From a checkpoint of a small transformer trained on Wikipedia: width 64, biases.
Each number is 50 + 10 x the weight over its row's rms, rounded and kept within 0 to 99. Layers, rows and columns count from 0. The size before them is the row's rms in percent of the matrix's.

# layer 7 MLP up, 256x64, rms 0.156, rows 181-206, columns 0-63
081:36 49 50 61 47 57 67 59 51 21 63 55 30 56 66 44 38 41 54 39 48 40 45 56 57 41 46 61 47 44 61 50 59 54 48 49 42 64 38 40 39 42 39 39 53 42 58 61 53 64 53 44 46 56 52 63 46 51 47 38 74 65 51 62
088:35 45 48 56 63 51 32 42 32 52 43 59 50 64 40 65 59 49 48 52 53 68 40 47 53 59 55 53 45 54 58 36 56 43 66 41 51 59 67 47 59 59 47 49 47 48 83 51 40 49 47 58 39 46 56 55 46 39 41 50 66 41 74 48
080:50 41 53 54 55 35 40 51 67 42 62 54 51 37 39 50 57 56 65 45 49 52 58 62 35 32 46 67 36 38 51 48 44 37 52 54 60 49 61 54 60 71 39 46 50 40 55 43 43 54 46 48 58 64 66 55 75 62 46 59 55 66 58 35
090:34 52 33 37 53 45 43 45 44 60 57 65 51 49 45 49 45 67 47 53 51 48 68 54 56 43 50 51 55 50 63 57 58 49 61 57 34 35 30 62 33 49 37 50 51 38 47 38 45 41 44 54 55 76 71 52 55 64 62 43 54 54 42 69
095:54 65 53 54 45 55 51 48 61 62 66 46 58 51 49 44 54 41 48 67 51 46 51 59 41 55 23 62 43 44 48 46 40 26 39 50 44 35 53 52 62 66 45 54 63 49 59 54 60 42 50 49 34 48 42 63 51 60 30 66 30 57 58 62
109:36 36 65 34 62 56 45 62 67 45 56 56 46 53 30 60 53 48 60 44 29 62 42 57 41 70 53 59 52 36 50 52 58 62 67 33 48 49 35 35 52 48 60 50 46 51 69 51 54 47 43 49 41 48 46 38 49 58 44 54 64 49 62 64
093:54 62 60 47 49 47 41 47 71 50 48 63 52 55 56 59 56 34 45 62 34 44 42 28 56 47 63 54 48 56 53 48 59 48 61 59 51 55 47 43 49 85 59 70 56 50 33 65 62 50 50 47 42 59 61 40 48 55 54 36 55 63 56 42
086:58 56 64 47 61 45 68 44 71 52 65 38 58 45 38 39 53 45 51 51 60 41 75 31 44 28 62 59 62 35 44 48 53 57 47 40 53 48 60 64 58 52 36 62 42 58 47 49 63 51 45 57 51 40 65 57 42 57 58 47 46 38 63 54
096:64 56 51 52 52 50 28 43 52 41 72 52 51 38 56 49 44 61 46 47 73 61 52 55 50 41 51 58 33 64 42 50 66 48 27 58 59 69 55 58 67 56 47 39 36 62 76 55 50 52 39 52 45 50 55 48 47 49 47 38 56 48 47 50
089:58 28 55 44 40 53 61 62 25 59 54 31 38 58 54 52 60 41 47 62 52 46 53 52 70 55 37 47 43 53 54 46 60 51 42 52 58 59 52 39 65 37 59 60 41 54 57 56 46 51 68 53 28 59 50 53 63 55 52 72 63 49 57 55
095:53 49 40 26 53 47 58 41 47 55 70 47 40 45 47 68 55 43 75 46 44 42 43 38 54 36 57 50 59 62 49 53 62 47 43 64 48 58 46 59 64 49 40 44 49 41 41 39 42 50 59 33 46 44 39 38 65 69 51 43 53 50 59 71
091:38 53 45 69 51 67 71 63 52 63 53 58 49 61 28 49 51 59 56 34 25 45 52 48 41 38 54 37 63 51 61 40 62 56 52 44 65 43 61 49 49 58 47 44 52 47 43 32 46 60 49 44 30 68 50 48 49 53 49 44 38 50 51 46
112:42 47 62 23 45 43 56 49 42 35 68 54 43 49 58 48 65 47 62 41 60 35 48 47 40 53 52 60 51 59 61 59 48 53 37 61 54 61 56 24 57 63 40 59 62 36 32 50 58 46 58 53 47 45 64 59 47 47 42 47 63 37 54 37
085:64 50 38 55 58 53 37 72 46 64 45 49 41 37 44 42 41 73 54 67 46 58 52 39 59 54 48 73 44 53 55 40 55 51 36 49 49 44 67 57 44 40 56 63 50 45 39 65 59 57 59 55 50 58 43 42 69 34 43 62 52 48 66 44
080:47 52 46 53 56 34 44 56 32 78 61 40 58 40 30 64 31 55 53 63 53 38 45 53 39 44 60 54 45 45 52 53 60 29 61 52 60 53 44 49 36 52 52 41 50 49 49 52 59 55 36 42 45 36 59 45 38 40 57 32 48 33 57 40
089:52 53 63 45 58 40 32 44 44 38 41 58 59 54 31 33 52 43 52 54 56 40 35 34 53 49 49 64 36 64 52 58 63 63 36 39 45 48 57 54 47 59 27 56 50 47 40 41 67 71 49 49 39 66 40 56 41 54 39 57 54 58 54 60
119:59 43 56 50 44 49 44 59 71 50 52 54 61 58 43 52 49 34 66 34 47 42 37 32 42 57 66 58 44 59 61 40 53 64 51 53 76 53 56 39 32 54 57 59 41 55 44 42 51 25 42 42 40 50 55 51 61 50 54 59 47 37 34 57
090:63 45 60 66 40 50 29 46 49 45 45 58 46 59 44 40 43 56 43 59 36 65 48 63 70 41 49 47 61 49 52 60 53 53 30 52 54 51 57 46 36 41 50 40 62 41 40 51 35 34 27 35 35 36 52 64 60 50 42 56 59 51 59 45
100:37 32 36 49 51 47 44 47 52 47 52 62 62 41 45 40 26 51 41 61 50 54 47 54 39 57 40 37 58 61 53 56 30 40 47 53 30 41 59 61 55 65 41 45 43 30 61 51 53 38 46 43 45 61 46 57 37 58 55 60 72 51 66 43
095:43 66 51 41 25 66 50 40 48 58 47 53 48 44 38 67 57 67 53 49 32 51 48 59 51 69 59 29 39 52 51 55 59 33 48 27 41 63 61 42 52 58 66 49 59 36 43 50 43 51 43 57 56 55 56 40 44 40 49 52 41 47 52 42
089:54 30 41 64 43 40 44 50 55 57 43 57 61 66 32 44 55 43 43 51 50 35 51 57 42 45 37 66 62 56 24 52 41 41 26 51 54 36 42 51 59 47 51 46 49 60 63 65 41 40 35 50 39 50 45 50 63 56 45 45 33 47 50 37
086:58 63 53 53 50 63 64 60 50 60 63 59 69 36 44 41 48 40 53 42 49 54 46 23 41 46 44 37 44 67 65 56 47 54 63 32 57 51 41 57 52 55 61 54 54 48 48 65 36 58 51 64 48 30 44 57 56 58 68 54 47 47 35 44
076:47 45 47 63 49 57 49 52 50 59 34 51 37 42 35 44 42 48 68 52 48 60 50 48 61 55 33 63 49 44 47 28 52 45 36 45 43 46 55 45 41 63 65 40 64 44 45 56 68 67 59 56 18 52 46 43 46 56 46 46 40 61 52 65
096:57 70 64 49 42 59 58 48 49 23 49 61 70 43 53 51 34 60 54 66 45 56 57 60 47 31 49 51 58 55 41 59 45 31 66 60 34 58 43 50 55 51 47 44 35 52 34 46 43 51 56 39 52 33 53 63 43 47 65 52 56 53 50 58
095:38 59 47 52 57 59 39 47 33 36 55 48 71 46 69 53 70 53 46 52 35 64 45 72 53 43 50 61 68 71 61 42 47 38 50 52 35 31 53 60 38 55 47 59 52 49 49 63 48 45 39 51 52 41 53 31 47 45 48 43 50 54 61 54
084:62 55 48 49 66 66 40 62 43 48 50 46 52 41 50 36 45 46 87 41 48 39 56 40 48 60 61 55 32 49 35 58 41 60 54 38 37 42 47 41 46 55 45 51 55 52 57 41 57 45 37 68 44 43 42 58 55 59 59 44 27 49 55 52
# layer 7 MLP down (transposed), 256x64, rms 0.16, rows 181-205, columns 0-63
097:49 44 50 47 48 62 52 64 44 48 49 24 51 51 57 46 58 60 34 68 56 52 61 59 53 50 49 53 46 47 58 51 47 55 67 49 63 39 50 43 47 60 58 59 71 70 48 27 63 38 64 40 37 47 66 47 53 60 45 37 56 54 71 47
096:58 37 39 70 41 42 69 53 49 54 35 34 50 49 72 44 50 51 44 52 61 35 64 50 47 63 53 57 47 32 53 57 32 60 41 52 43 59 56 31 44 49 48 32 49 47 47 48 52 45 45 41 60 50 53 52 37 64 52 45 44 51 22 47
091:72 52 45 67 59 49 43 36 50 41 53 60 58 50 46 50 69 61 42 60 64 47 66 53 61 62 55 37 47 58 58 58 52 58 61 45 39 47 48 41 33 41 50 50 55 39 39 61 37 58 66 67 56 63 51 64 57 50 68 59 52 30 41 55
081:59 42 45 58 52 52 47 59 51 31 59 48 37 54 34 44 53 24 44 36 50 58 45 45 53 43 46 52 51 46 36 41 44 53 28 49 44 59 57 47 71 39 68 50 48 54 32 60 53 50 51 47 30 52 54 54 32 69 55 55 66 35 58 49
084:45 66 52 46 63 56 48 44 56 46 32 57 36 61 61 43 49 42 51 56 51 59 44 42 33 75 64 32 54 38 51 50 32 53 42 48 52 42 56 52 57 39 59 36 40 64 46 62 48 53 50 29 38 48 61 48 60 47 42 55 55 29 40 62
091:50 44 41 52 47 34 58 51 37 45 33 49 52 46 59 50 53 58 50 74 41 53 57 33 44 43 45 65 55 47 56 49 39 46 31 60 27 55 48 65 46 63 40 39 37 58 50 46 43 61 45 39 48 53 55 58 38 76 37 39 33 50 44 42
091:74 62 50 54 53 32 52 59 49 48 45 48 47 55 40 58 54 71 48 67 62 58 56 50 35 43 68 40 53 37 47 43 32 45 55 70 41 48 52 65 47 47 47 46 42 56 77 45 52 50 72 43 54 40 52 54 51 47 40 50 42 62 42 42
090:66 37 41 57 56 53 39 40 59 56 43 59 51 55 47 52 44 57 49 63 49 54 38 37 33 65 59 30 58 42 69 55 47 29 74 52 53 49 52 21 50 62 52 48 65 39 51 53 49 64 65 48 56 50 47 52 54 49 59 57 59 53 47 59
107:59 43 37 64 29 40 52 47 31 58 42 33 57 42 44 39 53 51 63 39 49 53 45 43 38 60 47 35 68 57 55 67 49 51 53 53 48 44 53 56 43 47 64 52 60 39 45 52 48 61 50 48 47 68 39 55 53 54 63 37 45 74 27 48
081:25 56 55 51 47 47 57 49 37 40 58 61 50 36 50 42 46 67 65 62 59 56 52 56 47 34 71 59 42 55 32 46 49 46 41 42 64 53 47 54 35 50 30 50 62 45 44 54 51 40 46 51 49 45 48 53 60 37 24 43 36 36 47 56
089:56 49 42 43 66 51 62 53 49 60 48 66 49 60 48 62 50 70 54 42 54 58 56 54 59 47 34 61 36 54 58 37 43 58 59 57 46 23 44 59 42 76 53 67 40 43 63 59 46 65 46 54 63 44 40 61 54 57 35 38 50 49 43 51
078:68 55 39 50 64 69 48 41 55 47 56 46 46 47 60 54 42 37 32 31 57 63 67 39 58 49 58 42 36 62 48 43 60 50 41 50 60 56 47 43 48 26 57 62 49 35 56 54 40 45 53 61 42 55 60 48 42 42 51 72 62 51 66 56
105:58 44 47 60 42 62 44 61 48 58 45 34 58 52 33 41 40 37 55 62 43 58 52 34 40 53 50 49 43 45 43 38 63 52 52 43 46 61 42 62 46 35 74 48 36 40 42 48 77 49 32 56 48 74 52 45 47 52 65 57 45 47 43 53
084:51 42 38 37 64 53 57 45 68 51 51 67 31 58 33 53 47 49 60 41 45 54 49 33 43 37 60 58 29 52 48 57 53 49 66 53 51 62 51 57 67 25 61 56 52 49 35 65 62 40 59 66 50 38 55 50 44 54 44 42 44 45 45 57
092:39 47 64 65 58 37 36 53 67 61 48 58 45 38 53 44 56 43 45 64 55 64 47 58 36 61 60 27 72 39 64 49 43 62 66 41 48 45 51 38 52 49 30 49 54 48 53 52 45 54 49 60 66 73 53 35 55 49 50 55 52 47 46 57
104:44 51 45 32 55 42 41 32 49 53 45 34 49 44 45 55 52 43 55 58 48 51 59 34 49 59 52 54 41 25 65 42 60 38 58 47 56 51 38 38 52 59 39 38 59 36 47 50 43 57 51 44 55 60 57 27 45 54 41 41 24 65 39 63
111:55 48 50 30 60 53 56 48 52 51 50 54 31 55 65 50 35 35 51 47 41 53 63 73 55 40 55 56 63 60 49 58 37 51 55 54 38 43 57 43 27 49 53 35 57 43 60 38 55 62 47 53 65 44 59 47 58 45 34 29 44 39 61 65
092:41 55 52 59 58 54 75 37 35 55 32 55 41 66 63 69 42 59 35 47 42 57 47 49 47 55 48 45 46 41 54 51 39 49 54 40 34 45 36 61 60 57 53 50 68 35 53 63 47 39 54 44 40 72 44 49 52 56 33 61 35 52 50 48
095:52 47 55 48 36 56 32 27 63 45 45 49 55 52 40 49 42 48 30 48 56 57 46 60 61 62 58 39 52 55 50 47 46 41 74 46 60 45 59 40 44 46 64 52 50 50 51 31 58 58 65 35 61 54 40 38 56 30 73 47 47 56 62 41
081:40 44 52 53 23 58 54 39 44 61 63 52 49 41 49 34 51 48 47 53 52 57 66 62 39 40 62 44 65 71 37 55 36 43 43 49 55 46 64 30 41 43 55 48 50 42 45 38 72 48 57 37 71 47 54 61 49 57 55 46 43 45 57 60
096:61 54 64 63 40 40 57 41 45 51 60 49 43 39 64 40 41 39 57 51 63 63 50 37 36 49 72 43 44 52 59 55 48 37 71 51 45 57 31 34 42 32 57 60 50 41 28 50 58 52 50 62 46 58 70 53 46 53 52 50 42 58 50 46
085:33 59 42 43 37 46 27 51 63 39 36 49 52 53 54 43 38 43 45 52 54 39 43 56 53 44 64 43 67 43 37 54 40 41 46 46 53 42 58 47 34 55 49 46 72 61 44 26 41 55 35 37 46 44 46 42 40 37 37 63 37 52 56 56
090:52 64 53 59 61 56 45 50 53 40 36 51 40 45 57 59 37 38 38 47 67 56 59 58 56 47 70 62 47 68 36 51 50 66 47 40 58 42 57 58 43 46 63 58 38 65 48 44 60 22 43 65 56 59 49 42 48 61 61 65 46 60 57 41
088:48 36 25 52 42 53 35 52 50 51 41 47 40 58 37 52 56 59 53 39 50 44 46 41 48 51 53 51 49 41 57 45 33 59 53 45 50 64 51 47 52 34 58 43 48 49 41 29 55 30 52 36 64 40 76 37 46 36 41 73 45 50 42 53
091:40 50 48 62 52 65 43 60 48 46 53 56 59 57 69 51 63 43 64 68 57 38 65 61 51 66 60 66 67 49 51 51 56 53 46 59 62 27 48 44 51 57 44 50 46 60 59 63 73 59 41 51 53 53 41 35 40 40 50 47 39 44 39 67